Weights of a small GPT-style language model, trained from scratch on English Wikipedia: width 160.
Each number is 128 + 24 x the weight over its row's rms, rounded and kept within 0 to 255. Layers, rows and columns count from 0. Numbers have three digits each. The size before them is the row's rms in percent of the matrix's.

# layer 9 MLP up, 448x160, rms 0.0626, rows 155-266, columns 120-159
104:123126172118071158158118144167118136120122140122139103126120120164107127081126070158154132098117107118114136115083113154
101:146126148122105144140138160123116111174119087106105127141162139116119135138149126099152142173114124108117142116145115108
090:128121089128122119141092137107142155132167137095111177185141101125176154152086070119097153126096119163146128129136134117
093:120140086129142140161149143113136148130138159149133143129151127119121154127087133129107072113113104122170126125101129105
100:121100140149132127171114093104134134167127106149138125104112137157135155148097155092154176105072105084142136112160107130
102:161122126111164118092125136139156090149107089113125133111160079122092157150136110152150137104168086122131134133147137166
097:127142140131108131099113112145125125138139153078156127136134129084118166054137093142121159108136140163135154131119110148
084:128133159094074147129121153129121118161106174106129145127129128124112101127128153101146092123137137132139136106104146119
107:106124155063157085123125136112154152145157107125120112130138102114118128112134108100151138167139122149091133087149105113
100:116156146142122105102146104103093140069168130122137126122164100087146146139112110125094146135151126135136129104096169140
108:117117174086130130129153120137113108142110101118164088168112122145147119124114101087107164132139149119082122180063121140
100:143141130130121123112138127145113148134107127142100129127140148143184165122138123088129130137086120075177123157111182096
098:142118109156169130158155115125122138129144132123116091118117109159142112106128126110112186159145139134124148161127118138
103:125124083162148126132103145130116112128139114109113105100135160140170122162166130159116121152106122117167171117144133125
102:101131125160146140117123152116113112176104079114152149181153091146151108077146134160188120137143125095129152160180124138
100:129135106081141084139102100091127154162108157071127162100136106125167114112150128128132173125136123106148137124141141107
099:127161109134118118144105137103129154101116148107119131089139128142080131102145117170106159114081114098090113140140108126
104:182122152176160104094140101139147124124147134100115140100133140141114131131123153117109130133130155125119074146094087127
112:107150152126083111070143103115134147146143145148116103154115159154155126135121127123140174105155141112097159168142134104
107:057136107139136111140120115074126095149128123106155143096142124155143145135154152142131120140112121103142193068143136142
098:109078136108151125119119149072140141151119122123120152149132120092116117101141141135144129129149139084128083106162119140
095:174117121158117147134125124106174149137150120169091168139147108156137154116111128124121139095139117182151129138117079117
103:133104102162105137136125129086114112121146127152112117116148150119119090117105176145113129112125142123106152156092149139
091:139104118130143184127113138123107089140092144126166128175116145092128141136154079097118145107118105138101108137155090143
094:109107139115117154153140101135190136143088086130104145094149139133152144150136112130089146137107111119127123173098126134
098:176087123117143121095124126143167147092131137099110084129124120085156160139110123120138125096126120167140166134138119151
108:158148155145132116138097146131149154142128093160109166124101116133171111080150098140083106128115127118116099116123066110
104:134107141138135114119103115130132121144172077152111134094123135136135079134084132143126101108154134120127119104130141165
096:140149143141129095144076113139111129074155105133138113124151094116165150147176114144101153156127111193124082155142114141
103:079115122135102165128119136133184131117188189146146116153140166104124141098124151144141145168141121124162135091166149117
086:123124154091127106154103140165140174113142127103192142145147141125109138128108153111129123152114143113089162121098099121
104:127136116152140118175130138163130094079113130126133169123118172122145113105099127115131135130143087134117136118152127169
095:127125133148124125171137109141105134180112144084144109128113130113141123102139091125132121118132131091120147090109158123
110:124148151094141150120154114089133130164128102144132121073089161095100152138125145179103081126127147110112156146134137086
103:160138113153132127137125095116156122146073157125121118105120112120160133150105152126150129118135139137099147064113108114
100:154165116080109130096122111111136144126117179156103121122108138146098126096121102144079120115109150126150151113146135105
106:107127145105154095154064142118165146154130155120141137119126134164127128105163118132135099090132117163086161104103137141
109:124119139143120118109141095154142125134095095122122120143127196107115116158142123078116152106123198134113137134138103124
097:134130112159115159183140147121099123100131121111096154094093138125153124130160143132126130123156164128150152159138135165
106:111092153136133123102131087103084119131152119138130166148141160099101128108142121157089143129179128139128078105145116150
108:117131098179120125100150127116121175126129146153113117134115101100121107120123156122121129153103098123152126133132145106
097:131155128127167112126109144135110131122093100125123118123120096126145116104125124117168115163163102139092161096157088146
110:084149129158077126078096123102130096111094142132141119107129118114130153149125131123121102144133154120134122112123103092
106:164113162173127162176099155075154097151169126138135108109136162117103138122153151148138146165119125135132104098116110127
102:112153086104090147135133110148132142117086121095116149126137123127120183128104148152121184191112118100139120136100112120
093:103135160105131166159103113140138070115123142130086120106089122097110098107101121109106157137144096074111122111111118121
097:130167103096147104137088113120100157121072133153135135112146115160078137117155065153110113118099115132132101169159126088
094:117132111137128104157112098083137152139125118138095144131135178106129118140132146134117182129156098107111118131172114124
107:110137137130103115131143111107145144156124131079149096141196098148122125113112158098114149113158149129164108132084090108
107:129141154140157133117167116130072127092140162113095131135146148119095147149105154137100126077138125144086087176102116125
103:110133100135127155165106126111084120155121113145103124111128118151134107139108102160139177178123159174110124140116147116
100:141102136120120090122110171139145143146112120123130110123098157166139141150164138085140152158166148174079106128140136099
096:148152082106103107149121106144165149121147107106100101155176121158110144163101142096140115115136132100145170101142156141
099:149124133153131100177138110147130152168125128128126121091096143132104128096136130155178149122154110089077160129141128138
096:147103119117192118148137090145142190175196152086126142114123145104091095105124073131152118132140142129152138133147108140
109:124143102122132103114136120141117131134137106136101116193103090103105167149115121127118127119155110101138088108136156116
102:126119161136143120141164129103126165144158108112082123112080138111123107143141173149116155091118161102109151121126136130
097:089157127149188161109125106114104141147165110123150083113172137140075115120148158113138112130164089112157131120144147099
115:117144125101093138127122109127132171082117142133130147111154121117119121108154192126115117172134119174136115146112127089
100:130133151078097135101159164077118157112095143102091146105106151140170083102118117109118135134138123140164084123109087103
100:127121107120151100097144085129135124144092115146112105089131127158085173118103118118141178094146083091137130094138132096
101:098127143142108138131117173127111161135180130098134117135130120151124129108136149108136166160127134138123117125105161130
098:165140082134094095151167128111114123092098125113081111131110107165111153147141139138144160120115149134148114155166109139
108:170142100122132114092148095133135142145089087136120118141115154156134135171181139089164119140141155116096120132145099129
092:110106137126129138132173113162120153132177134149129146138113124106146148129134146133128183133134164133134120154115083091
098:126113109121119126100091159132109099133108148095122054131113115093121150136163118112134139118140131125092136121106126113
103:122109150141153125139097124088120090112159097078113115118144130117156085110109102130145120171105091121109165103156109111
095:128116117111100151110135138134135155145122157143147137126145161168131116113144107138135098165137106137100100157092097138
104:152158134111128148101110096113158109115149166099094140124104126121110162161132111137139129165128116141127158134142162122
098:162113138136146144130109147087091129124124131135166164113110136093142142115047139110143112135137124122083115112110117167
092:124157103142155103130078136135147148108128142101130106155118128100122110144096082102111157129116123072133124117128130155
095:131113140171159112162172125094082115127119145143107147070116125099109147168132120110128122136095141149107124096137115153
095:088138131137135150177132084064122141156103144105126118145165105117109089144136166104127138111159130146154100185091125143
095:106159123093083100115159109160114140096111130113109154135128137117140080113115077095105134108136127155051118107134133107
105:153102152093101151145138092102099102112132144165110138118101091140130119135130135125107119116120129112138112148166128137
105:127141141114124134093136152120095130145137124132138128122140143102130141129127185097116103112165127129102115089142105096
099:151107131164125103146095111136123142121129173150142159092107114112132092090146189098133175068151136140105152134126128109
096:154130154136116153142123125120137151098153156136165113137118139122094132051131121108151131116108109166141160144093108147
092:128124124130118162104138138122117145156102126093127191145132129128139116116127115139102165125108139109100145115091142115
095:113121136101153119142160130121130113123103074107118129145140102175167112085116157155164122178142104100100132127111099080
106:104117142111104090136166116157115103146113058111125144151162150133122160130139114155130144128158123115136126086137127089
099:097146156113130136155146157126109141108158137135124133101144137174134113156143126102129137143148140133180179120063142117
105:111123127131106124132122132131164128122124144111153164115110098134114130145113131111148145163100142134133144133178127152
092:128137106136136151099143124115120142124142166114114106120151147138111148158101122137124123129111151130122100072107105116
099:109134134127177134140102145147108122139127162157170123131147109133107083155149125136134112145129106093148143143087129108
120:168095135123136171126098156117139150145135117110095166135179162121134148092101118111087100111160092098134102086146169146
094:077146086140103110113136129179173153122076132135202108094151141096144118119166129105124151108129087164096133097159153124
093:133159113108115134128135110132093171123081146129125123137085121104117134125105114138080138121116089158141142158098132157
096:154126110173084147101143185125124126084142106166118164159151143118128130123132130107153130133105128118133102162157112150
103:155133135115121125088133160115130157118094096130145148138109102137117120167143124136120116100140128088124122088149124131
106:142150133105125100099145140156146085111117132082115159114111121104113139145132133119141147143136126139111143163156148149
110:113118105104111138135126106134130124126115082152155166126156157098137136140124168100144154152101133153125142142164139137
091:110129138114095086136103143125083125120117128140176113149188168126124110135147128101158122135142155104153148105172101127
110:142166160122100137128120125111091102100119080160142132132122128105177118147135105123112112129125128121163100128164126142
096:112084115099091144116115133121125153135138149150109117146126106062107140118113119193149145084152128154129129165133154138
103:122091136142136080159122102147136123120127185084120153131111090149126131114153187066170126161144121126127109133134100155
102:166110116170144116154146092110147135146114124099121121127103158119147110129134171101076127097129152124100124140115166122
102:101132123102146144188105060175167122111141126133111119112119157126144122118127096119128143108166105104150139131127162108
109:107161183111097110116102114137109102156107134122093154123111146091102110159092156115128130142101111149132098101121120150
104:070133134106115133119118103132107152102138125140131098113099147142146156121136137120116125144104121133130105148128142121
105:136097159105108151120127155105106107098177175136118133160146064147129105140132105144127156093128084110105088086148094132
097:094133164124099134092102142139153107118120129110151109126116185118136101151142142158142126117121174147135127117127128176
099:126121126129112127113117132104118103115114174103111135115157155099169132148183084136128155146108129111110094151137095172
108:135132147146165124105139103107143083156119128165132137151117169129114102143117168128113122117175151112086094112133193107
101:116144146105126092143154127104093097155122147147115147109134151127093114082132101136147144150075151109150152103092127134
096:164114148141160119116174094120160115134150125162166104130157146083099148157127101159105156137107137084095174126109148152
093:135143122108123141121097116169109124116095113130161132154113138138128146128176103118120129112138107171135097152145085125
097:117088121141145102116135151159106110136097130059114091103131131116141103086105120130145122107137146099110119121125107132
098:160184089109146163172118146154135117155141105100089141120106080155133115131096109137162140144132166175152156132165108140
096:125163132123138174128140112109152131178105092158122163123136111145172134128142127102109115135139134118152145104070113127
106:128151104123114122124119106130132150103163144128120137098089139115106147132154149129124128110092117124143140151126110100
106:129111126103100123153120119094126115119105146146136127060135143076159085128116145135159115125116136151106136122132113122
# layer 9 MLP down (transposed), 448x160, rms 0.109, rows 155-265, columns 120-159
094:053161132130120120095162161145138134137131131133066147132106136128149097195108142117141142134109115136133160170160157125
099:128166104089121143110138119110141132180141146111085168150109146146120150099122142176124117165121090083116155143146132110
096:126130145125101104100137116134115062114161107132136134095132124118097126112191138201188108097117118126148107145131077127
095:130141157151107141116152154119162144133132144145130122094115133165097125084116151244150137151169114149101114153111109139
105:115113151148123126127107134099120125118128091128126107089146122128078176184142145158123107171128145134135080143124143149
099:117125094086106138159116183141146094117136113123165133115134123124156111091160131101172157103121112163111104156156173115
099:105138142126141143126144153136100118131137146148180168110082133137137112148183124072144135144122146123111093150141124160
084:093105107179134162125128089149087122131123094121193120104170106155136120151121132120148102118107137109139133084108137132
105:110136189148148134113133138124115142127141154143166140080159125153111129154154185146101161132111139094076131102117138180
104:134099088120153176124156137117134101162110112139114148097109116122132134141199089144118100159148142096121129098173096101
109:111139082142111123143173139105123147114156147164000181071120165130126113130141141123139109160133102121153123155127124121
096:157158147151151133115086114098126085136104163122165167124099105124124147105119149152140082075127142133118139122167141107
092:128115187123140125126159131123123122093109135124192094149105104102135117165121095063146106126150122140147094122125135102
109:153132138132128138098141117169124137153104139153176081076132105116135139103094095154149174121108116143159103115158130106
094:124180189119121098151153115146116125107124112103128131119101132144107105155103136216112151085101152187118135146128164097
101:170107126130119133142114113139097063151119158171099103136166130132103150149112134103115066164085111153161172096099117135
097:170101134133180164182139117143095124145146089131149108118149106160127110153157133119137121133172140158133148137090085108
108:116096123134151136086145114075121128113093181144078116101173114116142139140111136175145144099144128160136124112097135132
104:099090122178082150120161114102128150136145146067071122089173118119141133130136133065159080109148138100128111125118121146
108:094141148145151108152147128092112112146092087099123087103159128171119115129159112205117140122118116114120120084146123092
107:151124156099139118088181151129138107116118120122149153113159130088160177087141100097113131151111163126126100158132169144
092:075130116162128127127151145099109128104167129103075120127127106179138119109112166058099139138144128117099162148157165119
101:116164092134120116119118123128140131137105139145195061129132133067107109161089160158108104145125117156139128162134142125
093:150151114187124069138156109130135142106115136167206142125145162135130100148100164086142122139148137111117126126091140134
087:155107169164151140145130120130145122130131154123076129174105154127157103137113129117177132153113138151106142128148147128
101:119133141126120121125071108158171130103132128124091124121131169153132080161137141181141097162141116116087113113088088123
102:104109143131127152112127146127119126094112103120130142116097175091149099113153115119146098146124110068131101120114078137
100:147174188104099133151116118143099143136077109117049102118130164098167145139131141062121121154136126140172123103139132133
100:133122174133135120112102151085143108148125120130154148109069123092115196140126172139127140177133156096120143146138099121
110:130133117140070142122109135124146111155113141150118106093122133133125099127142142160109120172120125106104167150162118118
095:140132111125152162127128167108117099156127152112161155087110100155120139135144092235174153160124097163125127124137129139
107:162150144150149126082120113102117139177150102124169135128125140130146120085107106135152099093144107142141131127125127132
096:134160071148148118158079162133098147082136171131148107077123189107112096121139132133112181152143109133110165103120137111
098:142091152142109129105154095090138101139127090093133114146156130132121110102157129248153129122156110094112152111153115124
098:154133125105131158110076118178155111135117099117134082124133121127142114131129122185084146053140116104116144097122108096
099:139122152080104176100134082115143141167120102156128102125131150137108107065093117165128138143146180160149163130178124139
099:146139129109120158096152176116148146128140101171130157100139160135111078112149112180121171148141096128075088158161130105
104:136130142139137114137133106133127139129136161102061128132097098114147128145146117221143125099152122118122098129160125147
097:132106134138113150151169119109086127140091123105119123107126141119132126119150147109121139127125113169086192123162165152
102:154081150117132131145143090136138094113140130125153142087136099167148166120153141105147166101079088103139134173150121090
108:154130121095130150149106130098123146087092145126135111144087113118083075113132120142087133113173140113120113115124085155
098:118099094103138127154181129112147120111124107171102125125160148110106167150153169185120145166094126141169136118149114153
101:101143128132134153100127143125141073121145117140090132160123140122114129108080099153116117156127087122139124106116184102
104:106079120116136153094109136132105130182175131144134119124099111078144130142131112191111128111129099151116171167134136141
102:137092162147078115120080145163093158145117162132176114144154109148119103129102097139146173137147104131144091163138172118
097:139134173128151122133146081128150120112148128157103149162172066144127133133100168109121129155149133144147103106137124100
101:158166156145149083100086147093104161071144158141102141154071132117112121158133144074136135138139140117111142121107113120
104:132116113103135120101103138124111112125115140146183125122091134106150097115141130134159111130172150094180159101083117095
110:085109141151131163120122128118107153108138114136050148074105120101152148112119113079172163168139107118154078117125108099
110:146121163094086105138133116118097144158151158152139151167131131157132111138149108159131110072154187149094119103092124110
107:114140119138125128145136133136126113154119122125188146115153128152130108124149152124156187115134173168106149123165161114
098:148103112137134110154138101129119103181167104091115132143113123139129093120150138087144139120129131151176152154109137096
097:126085123110127102121114132095112110083152130160143120135071158160126129126106143084164109117113137139069110135118163137
099:125136121098131141162101140096104148151148119128119174117106150108138181139113142115144121146134083115159135142168086119
105:065148111124119163145143088106144119101133111124204094145097099131092097151109097138057113082135100159117143122079120128
108:147129110119159107135145155144098113112124135098106109207115115147150126094132111159158133144128142123122125099105158145
108:142096147142166129116093131131087148092131104193094133095140156131126152118103119037160128136106148173131118104098110171
103:144148155096117114079095164114116128083153187153162123101127114081115177116096126150150138128113107106156108136127142124
115:150138134161104100153145089111128102132108149120099111109157123070109114111099139072126129091116109126159133113122144119
104:118083124152146155106114131155133124146137119057136093134186134104135127158097142112151127148132156124124143096106188171
106:076122131141113138122128130110127141106123124120089167143094099131141152125159121027129163122086191135119154111116154139
110:130132163130115131138173159101130151107101116116149158141138168179107143137111123144078116131141156141115149139112123094
100:056119110119112157139136109121118133124114141121191140112103122130158167162122117119123130112168128137097110134117153127
104:138133107162083132112120171145141133110079113123148112137116129130107131176123100116095123138126097067099097169101144097
096:138105117140094112125130144101107114093111182131124075135078146134116132127122135126078129117132148094082109172158128112
098:121138110176114142114140119101153195130097123139169115087148111105141160126093141170147104128120123103141156142135164130
097:152150123126124100118134162119147163123135150167091111094158107137127131118149157104158157115172129119126151123116148075
092:117128103167080171137176125092121090136142140105158081181103160128146122103179135180115131119138124164151103107131126144
104:126068131149107101107151080135147155168139140131100114125116135137157141100142155114122108114141110105091112143111112063
098:142144112138128123139183128145106119162103127116114105128179112100140133168157106118105143181140089133162110138131179148
093:110123119100102125072115112139129122161152100114146164140124119129152122151100155081125145132139174084139141145119174112
089:104127122083102152126143130150162150114107138132119138175115135151141113104126134126132127107160113115114119128136127111
103:126088108095162133178116149096105101109148134116098092170106153149142138136130147143118153121159143111149131133131142133
097:106147143156170148131106173114117135139107135084106106144111100123160157142138078112148140112118143145128128117091109138
101:132133134099155151083130136161157137108137126120184140131091121181102159139145113193105148098132057119149132114122133131
096:151150093126143122112201151096155161130162124183116139117141140109164136130132164130130116115158137117144109114108113082
105:133158152144135090115177159132136142110142110164081122155111141082125106118150130206103154134144082150156146111154132131
092:096119137138123134118113105127101119122119151098255138117153126136142173156124124133144119143123116125154134141128130138
097:097109154149099157090142174120148128149141103153079119119097151131134096115129103177098171135174138117165113126131139127
095:127149147100111121138065113115153114168113109150020107149123128154113168105086105169121130137151136125124115120133138146
103:124139132131133166130124157123125116081145124140114145109113133138112112108124117119133129162091162150155103151096131156
103:158111106140159105129138111170118122132142114153131110118113109130124149133151144078164141130136131173133142083160118071
102:115099162135141121152115116128143150123132142148101125084082085150114148108147121068144142108138130153087149117125110147
093:086127138089097145132114132134134140118129132113147133088087121089091140140120097092166094118137112105098107124099117117
094:111060109170141136181136174108161110116114084151155149086115119154149203161121147107128103118131155106087115102119100119
124:145139150106114170102127113120129121157122146146225122123143133124182103128134113152100130081144107126151087114137146156
090:118153104129146130138126146136123082106125117111197137124145147102112135095126141038122139153124159135144152126129124109
094:109129131120177139090167116164129174138122175139028116129148138142142114121098095253161120127101108139124132124128125104
103:146130112131120176098132161148136106118143093147158136170137141135146139137129114050209104108102111136125112162090104132
098:121103144100080134128159112086140136110099150170122136128141122117096124089133128150124146113133121126125093108111104177
104:132174184158152120155162145101134118105120129086155139118103151150099126120152128146151106139117145142114113130129157111
105:132118145141150098133150122117074105141143091132107140102124110088120101138151107167103145174147129157115143127148124100
092:116120131105137105114149114097175127146134138080215125135096123160103091131166140065130143130138092101153114123159146103
102:137141138155119121122086150128161100162180088106175161164165094158107119101111113166096135126144142140078151157162179148
094:145138131128154151126138116131138082119149142148207132121097139139142129121152136184149130101112122120159123087137167158
097:154142165136158132160159145126097081155143152133132140108136113137121156131132136118118120118108134141147110125148140099
100:147120141129104116105120192125140105144105146134082146109113128138138115137129121136115125117170146158079147112109116149
098:106165114166162132118147111138156143129108176122174148126148136167103075101148149079135134113123079102107162095111089118
105:114145143135137126152125151107098122154146144081144122107189190147124152172124125156124133117117148110119141106103151100
101:121169117118123119151102140119126116110140101101093092124142157120115132117108173087134110153104140153130130139117128118
106:148135137146091115147144122150157157135106151115148100127143126132139171131122134133157118087130123126126117123179135130
106:118133126091129125117099121122092152139122106151126082139133133176113174134105141125106174134074152154090144121106137163
097:139183139128116139139135170086131177136113152162096133136157126104120081097115147091125111134162114118129121129090120138
104:136175154148154110131141184136115105151161143096166124131118108104120156131120114060124123185115104157129133174159147131
107:147139170136105124119120158135143107146091175080143145120113126113140157131130145146159094122111110130145148109091149136
100:103089159116109203113138119126161141134107112133144136139133110165137138150135139144124181167103124104112133118142157131
087:139127090165151149123153135129138125135120162114248099126124150132157117096095137182150136133140135132105150123106105154
105:116149130112106121090102110125133119145146163097200117154149110149106105129117120106134105181129173131143142140123128117
097:163129097084099124138109121148114121172179139139130100097197139136132157136132113085122109124138102096139143119135116127
096:123088121103151124163112134137130133149140124138133126112171130175129142123109118159122131134133144125099172103093121149
111:098147130150132162099142122133151153111139123100155147133111132124104118097121140160128146138121096156119164135152115108
# layer 9 MLP gate, 448x160, rms 0.0597, rows 156-266, columns 120-159
101:093126147157118136124138134117088121119093174136147097164091139067161119130122119131115138124153150119102089132116093122
099:108087149102100157081107105151143152108170092087148080151131087139076133097112131164130143107119138118157125147097132117
098:153208170090142118111138140092143130108135141113146135126157093120178136150123145120120141094096104131124134123148141114
104:118101147152157101122112179123129105123124087121132155121098143124116180141171167120127127121128146070107120131150119143
104:111103133089169153142144106068133137099174151102111106147138095138145119115140115131074101155117095130145152133109145165
092:150122150115092139121161124108121093112120105133163115138095129134128181102124134127108134097112152145121125136109123141
090:117096144112106123098133139153082117112119090148118124124104137139106107109112118128141081154095123154129181133116178137
101:150127121102128104121103155119109097106104084135112150153088110063127129159148135096136144139120138134117118134143123062
098:121100151105134150115144115071116122185137139160135131116132137159126114098150103156099144125131170102153114105164168119
106:121112102160146144083149157177125113144093085131125124124114118147127115137093132134152105114116149100156106091079148151
101:145151140114138135129117107129078132133103169118105131118102131061112098133108170124130091136115114122107114148114148101
090:142131069088107156133129133161154152147121119095192130109144131148097129095110142133150087110119143096088147160139127128
104:137129123126156154081105116137083156120120162099151122143136098093095143143156176149121119134129093160112111159148134160
101:138141132079115168099108139147103130098109096103144102110151127106137148138131161165130123103131172084141164174127104103
097:162094105117132140098158136127110117156135059133119090119133144125127158139138094095164091157135124130084119124110129102
098:113109114130145153125097181075113128155126136090155103140108150187105085156147128106123149122145129112134145138106143102
106:138097116103152124103080133123157138140163115108099152125089146107167148135095129115177102130118131114133170162145138143
103:100120172084154110125086156144145118105138102141085094093107115115150113118186155134150106148122115144171096122141137130
098:188152125103110124141105157132129138137118154125146118108126169105143071142095128119112123096170127116125128174147139123
107:118137127119152113120108143124133121132126122148128154121175073150123085106119104130117143156097135159119127141134166170
091:092115148152121189123160118131120141140172142143128118112128093144150092128142188148129163127128126141120091149148153079
100:145161120162121108137110151085102123110110083117134143108130166111124138144091149149102148079126092128109128144112129110
085:138121139140118152106127130136123139098130108144136140130153086098135108150159172160144136138140126148098110169127148123
092:127124106157200124107131144145085126115126131141152145150142111163141148116108142111146134165118133107125157116127144142
104:160132137125110076141122138130130148113105084109118083139126124156146125167128086104123133097102132146111152132100152130
098:144127112134123143125131145119141106139139135092131105123104181166140168096098125142136123101115108121160115113150122195
108:112127122113154096146130132124143099119079171136128189139097112108135164128124130091120137142109122131117119130090138120
097:101119137118182078119117139131118122100140092152118121118155132095157112188139153111100108126101086118128121144128121105
104:158161126161071161148157122126160140140130143086110133141102148154092140161122150143152111123108097126111107107170070118
091:109153128153121145116146135117163121122140129170158131126112156160179153068134144155089139134127115150133130167139108142
102:083113121117146116123083115132144133132119120152124161149090098098140135155139137105105165134166118107098126127138180128
104:138133105147092136141144116129112130136119102133157160148174107098201122089145156119123136155127115155132088180175095098
105:119113142132147124157108153141130159148129163134156125089172145086134092108116126197158138096130097097097126144115150086
100:132141129155141128096176117182123117122093089102146111117144135081130152147127100136142145131143096124103109134134124114
100:140097128144170156121142148096140110105103142133170183139105147129114166129108118119077146120118106078128123123108113118
122:126104136132150148125115131134108120071143143129146045118111083138089136139088114129151128112128134112139115146104158160
094:150123161090158116117120143144173082138145128125165148140140111063096122092123129073143119148097124128170143100133115167
094:131138105171102150135115135108150142122172123113145123121118130167167071125131111122128141126133153137123113087135131148
106:168131106145122095181157131127158104134120160108141116155117120122168102111112137128075108135101164120100129156119145142
105:157137125133122160156115128113126187106117137151107142131086108159139099148098129106101162121141114131150155104111087152
091:134128149118106134138160110134144144139142103129167136122127119123161127159120157095155117123144061138098136115141131174
115:125133116156115096156111122110139124145138169132136136149169137121135143123060115119124120103127168151116085125149129123
101:122105201154129139112129146157129118137101112118088108157126121092108071126148145154114099155119104151149099106135129114
108:131186123133148120151128098136185149097109107120135137120140136138121142109159157123161119123151108130149145152129123147
093:135097168112153153143095152114111102115142161120158105138152094163137135126080132135134134113136145118133144103076138128
092:108115176150120126138167136109128107097148120170082131119135142075139104154148097156118141124124140086136154121083141127
097:151112134104096125118116168119105152170134137148131140124111112119123108141111100102135126141153096106128092123146131140
099:127160104153170131147157121099118155135111127142112142126161125144145177115164106156119140155116130125148098133106116132
110:132123150110120116154113143127141106116151184142134166113115107142167146138123122131088156104131121149108104148140150106
104:170120098137111179158145112141130118150180096127146131147141132143151112119111109149140151092161146118145163080140134078
102:117158155196096140123158139120114139124117131148143160109133101090148154120116147134149147120138172127090150133144109113
099:098166115115103134125075150071155107160079123141081160107084155124139117140142111128129129157158121107142132101164167096
095:153126102121092154147148157130097136127126098093074115143118130100163126132161163098126126163117162158108128125128094096
100:126100132094140152115086159134158136144104146142119153113114161085117134152096133126159136144119140156103129166116080157
106:148118134148098117150140125135114090147141194119156113132122112136092137127137073143131140096164148189108110145150110150
099:078140158180157131088096104101108129104117126109148072112157139140100098165134094139127177111122177096120136152122153152
098:112100104149128140121084112153141106111193130121131119107131140099173089150120166127144113093140134172146136130135124159
093:139137082138158125137146169152102080116127105139128113142085140118163111145101117107122184115161162128131114111092156122
104:106177101139146151093135127164147108157187101092132097137165142154109160138126156104158132107118162152118121081123128135
103:175139128108109140130086140072121130114149119146118145121099083125128127154154126099104118141083160130131129176163077094
100:127146142162156132168155186102123144125091121077144148137156157173117088107091097117071146130105168146102087124132114150
102:154119102101116102112137115092108133154109077094129136142141146148135159208108120122140132123149164123132112116177148064
108:113122097137144105141115128147143158105188141133131102130118117103117130152110119149129130147117178144149110119130147112
099:156145165163124101109103121141129134095099101131136169135115120108103072080124144107173166130132090097120168136096125154
098:173104188107156149123140129136152158103071077133109117122096122106135125125114149161097148139121155112149177095117131178
101:162100143090148108078124136139129130128126107130123126147143124143174146121120156168142122144125121152155146140089113134
099:163138123106116172127155125122156142140138112133144152092106151166085119143105130151120111148109131092139146149090162160
099:103099162142121143101099143125094133114144147126165132130139125151151123116082207162109134122121067116124130147155156150
099:114128139129130085145141116083179154132094094178133112098098091131108122152169134139104160131106167125104138088127109110
097:137146106116160106112145122157178152106163163131149159169146127099180149120132118161124149121106134109124112140159136100
082:106162148122119105144100139124149099118091110143172124148115165124112081159143135172148156130129100088110107122153153110
097:129138130115080142120170134137087153147125128140101101137138089188121146105099130111147151091127137138119116155136091158
099:115133140076107137137084140151144132114136168129163107136130089122141149110106120193129156079135130106131123131172115145
107:089097160124110143144099138076176144087120199102155114125114099107154152105148127120120113141149171128141115149143123151
110:120120102112142163059133144138130145117143121145151103107120097147100127190102147104120146160157120113127151114126142146
102:157122159088154161123122130128115114125110137129103107130100168094140103130176099117138148146199082113124105090135133112
096:142094093117141098114122130123101136157125163162197142122116101126116104110104146088111122142161172123114092098106107125
096:128129125132114140139129135148105144128150091136155146149104118129140164072121112119089151136145128134167121107149132118
104:146127153145102133167150138147146144147135095126147084125105103082161124119106130146124140169115125063123116137093158171
096:172096105131141116080146122099109129080110147141121121135129120127121155149082142116184122141093134140147102170121113147
100:132152100082155116102136110180144136065089131139113119109102087122128109134121157144169105164127119137121119115142119098
099:139128148104117200081157110155101172111094149114136108129095161104129156105091144163090153114122112111087142129099117128
093:135141108133129138129161153134079116119142125120162130123105124094086106159079103111106115129108123123119054118140106126
094:129134110087129167143105126137160068157151137132167098142150116114106112128096118132137140094139126081109119158131191102
093:149117113127142163086093176156136095163150137120103116156142124145143103151115083134099131093122084126132079148134112128
093:144136132138152134112152116122122153148159104116133128118088132121139080154078139118161095136122109144115122145155141131
096:160141086136128137161084127120151082147137093113143119132181127097096092101153164180120128099200120137145081127145124119
101:133153095144144108119142105081164145141084131110162126145158127124114094154078100169131163118119125115183102123137119111
110:152115187115102114177114152140119116114154131124100150155126110109109093105110119115158114125089078147136146099120099153
115:165144151121140107083119141098131109099133120091148109115096109143127146123139124114140142137143095123112144129127118142
086:167113119123142078133138154170158147138127116151091154107085129120104085115106108134101093138109098143147150119147154111
092:102156103157133107107170129085151123117107133127141096148101113147088166148184104125091138162144134108108140139137108155
091:166136128133114103130099128148128159123097112148154150169134114140143105124143143105104130147101134122106088153156164147
102:175084114166102138121127141126106126150122151128149135114171147095145156168121156173143123091138126112130116138088072143
106:118157141139161149114144144116152098137113131114146119124114126112118147139136150122099173127129122080126121143102163098
098:157133149099125125125152174128144100118052132110140099139161085152125102158110087138178142145101144078152139154137107123
097:168132138156159152150144105127135140143111108119125149122117138111125131111095122143137103176135087118135126105094131063
109:140121130122086124121105101105169136165121143137143136121116195094133124186071134112153156103107145202106166146070117114
104:160139133125112152110152137146077149145119103122084122148102109086086103115097134140126121117159157099148095138138162091
103:112153131100132100058162150128172139113152157121127133133082158145161124053151145093153120142133110126151149133154125124
109:140118119150162157087153149130169102154124131135131148139126126094125120130174114152150077099147129096127107120101129078
098:158143152102140125118116149090146147151113100171137131159116137126075141120115148123129139140138150176140116117092098141
107:105104111122142117140134152119173112111124113149157143163106123126109134171120116114101178128115089097118132092102137101
102:148103104116115154118131134140104109117162144133104161129118113095120079135103135131128165183147110146074089112158127129
101:112131111123156080118097151107106105131113136157174138126119122162161130126173100132112091138206091144118130098125140098
099:123136150090150141099107137083115135146161117152161112127155082120128121134119108142118141121132144148088153142198118122
105:107108135143113134133113125139113082158115137130143096123095094144096118152119059162122101132128173138155098072137138126
100:108085125147152113130120113126139112106146143111106115106143147177162104159073139139151158104166143134132135140140105069
098:119111074130148139109120121148126172159135116120145129166122122117110088158120123135084108147162145135141136080166135135
103:175123127129184097114132093130121128093108127096121132148135113059121087137108128146104128131140090117147119123152106107
101:159098132140161111121119129095120113148121126146166148150092131180159146145106112101094126121095112118117081116091135133